{"attn_scale": 0.125, "init_std_up": 0.0261, "optimizer": "adamw", "beta1": 0.9, "warmup_steps": 476, "decay_fraction": 0.655, "decay_shape": "linear", "final_lr_fraction": 0.0, "doc_mask": false, "z_loss": 0.0001}
Each number is 500 + 40 x the weight over its row's rms, rounded and kept within 0 to 999. Layers, rows and columns count from 0. Numbers have three digits each. The size before them is the row's rms in percent of the matrix's.

# layer 4 attention output (transposed), 128x160, rms 0.0903, rows 21-41, columns 0-159
087:469519437551489525433494519658625523471476429496456482532519460545487486495518503479558501448478504504524527503519486451473529507516493520540479473495470501500511431584503454480476467451509501552521472476530502453437477506428521493524504576468459466492518491481472425495489481495539505492520521441510495539472436508509505545398457522549485492511508559550494483476479519513539469564558587457513502410472490559410530501566463506486486486468446594499556478451495538562530519529446517
102:486502579559559409507470502486436526502522588562502517513485473453447566572502509511557453453445493547470506467445446555553525482465496487451489553518462467436519543462424516533431513534487453448531493503455457495520566521533515540490502437561469520481515486492451520498493499541520453528540508491467450470485530513537460504635430538451501534537494539455522502537497523454503474485514494535461485488466501389521524558507572430529501510507570401512436540482460496487510486511536489
099:468516543514537427457497473624562526457574485537550504547520436497385548508497484525584473421484470546482532501533450439488510523435531560462414456565485465469507469628492514491506459504462436491546524536485460427446517495520533454492488492518510490473543509487502481509528485585534494527536520502457523433507455496474511591526522481484482523472534470501500487520472525493527449517567537515503531437505485467463475478516483447511532514470475553547471510432453561554527468461457549
105:528490520440507486547556481417441496482435492494528465527521580531477509509501506592506531393479519527558473515517472471458482513451480493487515528450486503558510568478538539521531527500513578468516492505440473521441482422522573477547538440572524489483523523578516578440498528465516500458420466552465506446456419562472563473535514458441520439477520387449482519467496496558446443475537481538523541536499485498508510459453520529474492522507540550490523507416551522563493487475505483
102:522512515513375546539473430539547445453508435488536494469542468480456429490506496511549462454543537508489431527495427590471535513511469493517511469504497565509522481482495501478510495451394566494457419480468517537583533533409456492538482491478538498550502469463501446502473500542497584514490542484518455452482528537576479520493514483510529422444415508505526498465508519491522465464481503604430510557516532494512463533509442529492516519537466497522545580425527541518516545568510519
092:558461532424510491517522515387420535550451518494474514488538579515579541488503526541437554485478535482543460526507551466510460501505539482509528540403501507539501521413557580518524538529553537515490483446468504542461471491528525491521547455526489511473535514553512589428490472392470439462428490566499534530475482558465563423502499535436530520511533490497469512494527504524416509488463455480551505533503478476539509473496528567458458497519554479428478477502529445475450520459533457
103:457511492541364573499481426589577482515503487487504484465533503494540475466521540517513488485582555507501457487443491528395511522514449474571510529511516502511514479434495505432478493509558485489487436509471494509537498540393420522475516501483488492542491475442504511487504394542431511499529471459560556523494565511579427476500450513509503481511443513527505466477545532501508497522491496534437490535503567445496489528486486539503546497576502417451476578533523527554457488546564465
085:491544431528431541455497509675629515490527424474463502525491460530440500476499511476535501468537526532508506497545475483388542518495467538550480472539503517503516414554520440482498447441538482510517458503504537493501443507416488485525501566450485475508528491483460435491502444506499547471536534448534494495505487507525502549412498491507530454441461534574498484474495495492577502542542522485503529458502509519441522490557460518479503491502444593487569492470491541558515516484422495
103:474483552558617479514503572417441524512519551546491555522456520511522533521498494507453514478525416477447552492495574430551532478529494509432463518469489428465465502491510560544471590547497428512490559559505516421509491503594453509447508489467478532454524518529554586479531475458539422552564476458480511483530506464466490466543514505486432590504554475495460517553466481534505557475507502464552506468456468491490491496496548467506460500479560444473416459534493487472499485469544516
096:485508400508421548480492508655611482460481410478494494481478436539461451491521468478533514495521477510524471508521489485347532535479470522543506474491505527513518429577505460475529489454508504552518469489543504521452485522410496469542508534459500476515480473467500415474511479516517545490530498483513503512531470488543500523371481487522520459473490561566497482465509486506532492535539558478526525460490513563454479499559454537504496485506444603508572527480482532564491519515485492
089:491504498476384578500499438652630455477524417454554513422514471472479461443519484504513537475560513514534464507506460514435490564502455508504492454520512516545521437527530503457527485474408537552501423488479504500492486507393500483507473527480543448519502481445543425485512469548478536531549523520531509517479538514604512490452475450512554440477471469535491485477536502445504490507490511527449525522528550481488453551519445539526505477537474505521562546497493532556519512528517500
082:546559456463449519535491493464450430529430509441524457457443516436493484508443495492485502557467514506477451480516421568388503531519464481461500461519520535558548548517452502445520563481419544454544464472480505575504496556481516458495439514504492522489512502456436460482565486549465578474450491614510518485457523546569455522511510491528580433469417442490554514498521477501483520423526484560519515553546504544542527499542452573524506510497512528503557516495466486516499510468462547
098:429508499474476504499535499512516462507544481518530545499535443490515457509510477549456490455542423466444486518464561496435588472540506474486570500547470561404514500509537446493530527552465470443493503555277471496538506527602503494487509462458497536512533525481547494449545523507546518563501507428509515434530473490551467448473507495498529499447482512518555524520533552494516525529532550515455482489461535462549400507501508466460516529466472464484451528486506512505475516526562493
093:574508503507409480514500460522510455496496425523518493473434463515451416468497521485527491527436490496549450470453502537469516490509538442501519540536522552481556568446509500473554510478371550453472450455483500622536477498462572488591482509481495476520514464476505459474491548535515565486462514548525488529536495525580498475434523475512530451497422558494507519419556521483481431490462538568463499496530535481504472548523449572477514527563483520545575535430491490478465539533496480
097:456507599562546443496503542472461555484463555515474513537478492479474477521487495563540501469536437538452550476506477431604522530484474582442448507526451468467492534525465555527456517486513445481550487508545464427547530464536512491471494506472516534440516466571508570437516409501504437498546462465465461459451473539423528524568507469468480500499546462505486537534489497559554501503569532498503511436515502543444526443486532485506486489441583524486451447458532528530493447441487594
097:505459479452595498501468544473479511519537576456462543501459559502445575499497494519444545513506480532463517539578483467443479518490504556475446488497494467522472453518554565546440553494607457539484531536563497448508479501545514487449535472495509519461469532543542559470499478418489520508556489469487546510459506478382568517552509498483516525497567463534406485518447434553492547450501462396570529491510454491494527505496552458544456500464553523472466456535473526515545492437468479
094:475553421518433543499486498635595483475495447472490515467428459494418479497476477449539507535502511497471481468520466569341521511470485497531509476506553519499523484565483490462528467459484520480526464497549502559489495575411468465528507515475490505536507437443497419505557509550516579473524502495531494509549492462515462521402467486530548457471454536531499499490512477514560492511552534520542497520531506525468489512550437536522516497504435578526563543521453528558480514491435490
113:567519502513546452489509540456492478553503503521457456482448482505484556479463517405479535570405496506540478444431505550538532457536578466509486520546548525501489494461484521521445539527515478444538507494507574583503421493503595543542479546548445489530499502490381473518482556494491481472463536520488505583524535516550462462495506545507498517528456567497484484495511474444478493493436428487521514509483496418500554537572530526501457491485546466482528438561436443439480513448523413
109:543503490517552513575509553386434457518503487464489522459483473479434438501463475432462545570520452467482494466498531538514513482531475529459503514496554530538479437523514529512493556529415495587504509538577552567569485537482471505515451556480498472496437508498460477522543557501503526505505518515478431478527524499541448474468462450495474491457446540495481504496515428482570610420462447572513517565519495528509448538556459500525419524558513510486530423531476449417500508488538493
097:497469464542580556457451510596505558507524574520446540456512510485481532514497464467523491561506497440486531522486522424549430487505466488531513504460471477502475455515518537507462481488444475596493504467600466484540536538466446522467512473464427526513481455459572495577451480484504484509541506438532501545505485438436488512467475506563471571559557609524474468509464487508518523508507579418466456510473513480459492535530522493531449488474431485546481446592475488432522531567478526
112:521480526445477495530529478384413493513446518480530494521475562500506499484519517598463541425512519528544447506514498520465488510491468448504538552474503510554508585411512528489524511527539552414491493511417476517514472455535505490542511440562513519506508512537529613454517511476499510462400451542491504463452480558489541473567532470438521475480491356482494519480522481565424461472481469546520531556498500489559544480433511524477513539532558507456487523454546497552490493476511487
# layer 4 attention value, 128x160, rms 0.0895, rows 22-41, columns 0-159
111:484510513468451497491545482474511487519528374384435491505552527497543431490480480579447534553589575497521485486522538397492470509519515553494471516480492439488467503501493503500509406412475495528523559448501478562484460551502514466467507527448521488501468496484581471505591530491536527441487481505530531531499457488427473480429514507534500546432628463517475496508486503574549516531516463520530494506476478581481521424476470512497494477519461526518532471498507473504533520417495540
103:524512497527466600495518476502469518487456430479394473502515576490590472564525514518472566522504498479544493509503547466487432494489451460561454480476529480521516556432502479470513517494509492515509452442438514554531451479495494528456583445392485496502398504501522531461595560511408450508490515534569515564492541459450531463509471532532546483533443506515525531471501534551535532515489506523529483496494569491579494509491488485508575427507492485447495468502512497378504535518496462
091:450567508590524499468537460456427500515522506521488440489466467502517477538491547465481550529485510439488526473529538549481540494517520447546496518543500510487554526461519439454572571597559564437522471493440501462473474544512506506451490457440471488505390487503447530453544495463452435532468507535558586507500532477487545521565472543492566539568446462525509500478521426515541544521497540548497470387533485469572529556509468454512538473504553519429483476525473507520515522523557532
099:523500489416556488478483516437465504508523486386503507505546504519452442526504546514472511543519542448469565513493486488507521491533463434470534507517485558480506491546528394542500510480584495499543507532451518425469583482526502520432422515543493497506536541492465542484533490515562384456566517501477409534506559479470412526497518457519504499533503493497433552489479461560446511507492569455470436514574487468480486514489484498520580493428490501446510494523520496544490528379512547
080:387538504568471466459491445502527528499474537571550479491396452513432515452428509443519420472488482476494555493497468514518565472477503515485476507569496454477475477509480417485488499547495516446511510559486489486511477545457537480505455497567552550516465507523488448481424509528472579580449466455506536448468440551441528516542517446550517538503442456476518492414533378454503503487515503495495549470504454512486526534527535489496555502503524508533492483496508485594510461591510560
106:516591495404510450489486541504450475498535528447564554504519435502447532557478485487519467455471520568477490533503453498531565508497481493442507510534549547503483441532532432528478474414446524544526504542462505579477514484527499491495340545538525522488534531524533455508484583521534510511518504536421434480498442469444478506482505500480502503522483461460527488527507431554458473461524483478533525506518378520483516491522377486492469484454541519512523499489489491523516556425443550
071:559489478434552527498436550482404500482487545561549514476539499505539482556505476485486490493436471435465477525471487529536470512470544439521521444500529565493494567489574605537544568484401544502528479495503505512575537507499408533448499460566559494478469508503532525488425578540457415571512514583466487533516523489438533454540536507536515459538427490454511475466453521487452450525489526480553502533502538455549476554398479498509518537466516494489492513483470504452493470528468491
098:471551509487412485441546471563519494510469463502475457494504533500483529431565500514525515512451505516547500463502483550488446505464546504525501511469518485521502445541517519417510393472517525537471528440526501590500478503454579499539586542486539401476471488523467418528525545534457566429390493494473527509530475523486581529488523498509532498475459491462583500505623545471490515497493486531491485479379567522461524459481465525517457527502461488513517457514526509412498464498474476
088:563507477428554541480424555490461499504530567515495505496555536533565498522468543439496494483453461486466496539505485525506511461509525480508491407538524598477503524438539544578522557495494509452491401510476481506568477494530446465439464469514548531518498532528465513534470575499445434625546503529464508525505487520462521493576524519474513468529430506459517517444469528469449542511542511465561528581521562394555557582477476447489525534519520495476459453501509499475492472499453503
085:529498487486537499481469540436438512498496551480451503534555474514413499608485519489546438472448493428466532528524488500505539467489514420511518446580579536474526512475526428518479519438541522451493457569474456511510567505558474498443461511507482595516507534519436520503504533517523477536514507460535441514480477517377444534519513533488487492476443515433493496502459483589401488557520530481560534531553482502473521546546465502505601494509544506492485509550508515440529566438526488
091:471439499494591380495463454509512540509502482489473512496547468506484453527510565479515514471503567459516496523488524492504518459508431506552501488584449529470472536493541488457460514517634497460462444525434482476467539469495495499521562516504462508498440540495486519498413498489515463531537520445485457513520506525501556524452520408472453485514511552552400502514465498567496480501482460441474491443544469490528437538539566479533571461640507504490452509525514475556486508544570455
109:599586499567492494487485502526467487489497469469476473479572525494478608481531513413522464494481511514553570456513460519471440503503487479469511436504522451519562491516480496481523515453570531551509498428576504568453437536420520492460397556488472352496490521497474478485501481539433413432516512506475464524497520545523578550514493568510506492524536492514507494440513454584459544522485527508535449494504429522485594528511494517499456475543484487500487488515506514524499530479499532
096:438463504497588496484454468415459535499527490435426490537595452511544560549498468474476482529580549475503509484476489497485480490538515513450524408538471509512502499487492424485536510512592497536552495518509505403492569510534473519447423515507503549515496542471478455530528487472495472555545472504477517502497554545458468530472487504487498484470607483429482488439500483521506579506468508472518459566554448490498521524525547481503587477409502517437486543518502511622477491542575483
099:538544509461457551455531470530496452497460427517527448473480502490543459479571482561463515483460520483512408499501514542486459541482509448559498549369525483518523494505567523468538426503533552531470561468464476562425491572493501498538607435514517476496460525511486482513551534484501527492406514571519546521478549485459499483522445515564505515503474482494543493499549558439505472442500466559519483487475555432486439454451425478512525536583414501464500470516499500442492546493486451
103:464487495487432465467580497566495512516410515563583441508498581508519466443485467490499518464474468487520497494517520566526524487435492461564502515471538518505495509512505596524453489484446473411457539503443516542549454484517458498555610544547530491503485481544446524489476549572488490490453492512528489518522420488551450455460581519497433504563405512525558510547550534425486427511491508533494500469411557496479507462502516529501527506525469486551529466507500519430485454533438464
086:563452487423526443474421529516424476499504525494432522507567530518567509512465543494501518463485525564466461553472504416531507560518464522499500462518473628468479483431535582533476539527557444524477431477462505500533523406554469510445484528477510551494498540467475508547462491519486444598584526514419521547487500511536551537489582501487536440450488510506502479516473581486490522481506455445519509536513568462535520525445511474488488517528566490458485455457509486545482521499473435
118:423416504523509463516501455442498496498469509512412571507537481511519522466493473530482451549538590479451493505498530496517514523550517503472506472525446449488478604519467506459513460515440535518494582473587500461550544494465471513481542548543498548497516495487579451547472527462526595534554505461533517473507455492469515442437580485485494533415650511469462484469521523490551463526502495468462505521501474602504437493458569537519490499459494502520514543496501480556476455577513506
112:479428502445492465443541474470577498484469541483448497488497477497548554438547508550530442498483514511457492528499472534496494507549549467493489467494488516441452555529503519494489442496611502500419536487501499418495520445538516522513573572591508486494624484475433515530441461512509561513504497452475493498494537564517510517548618466482509485454593519490536473521506563504431456493495587447481459445493496514460466447462585559505547506559423497498506504493506482510473481494494472
094:540420488425404503529454522525568483518513481546574485515423503504489454461481466549484488471516441586495476533492506487528503485475535565475486502471551484527515404485484543589501494464458475486479537546524518429491542480554483515559449559526612537493625535498459494491548508503491567466515507480462495507501444482532528508521484465496421468460470515485477498572491535449467472452481405492529516569458513550453526453465498479465552522466467492572516485493504499505483445429452461
095:433615503575558428515586469478444490483458528478553449510546477484492513501488543448522508487456554452498515447512493510482559543537535488505493476517480517508533514499559453489517552539522543454574512518450499527432457529479549509462483514495486415491414531503478483450530503489450439510485494541563537467497465492506511479472433505423512533561499440475492523511524437535489523506494506523491462345545415462494473536560469520490441480518581491457505448488490514556534537526555553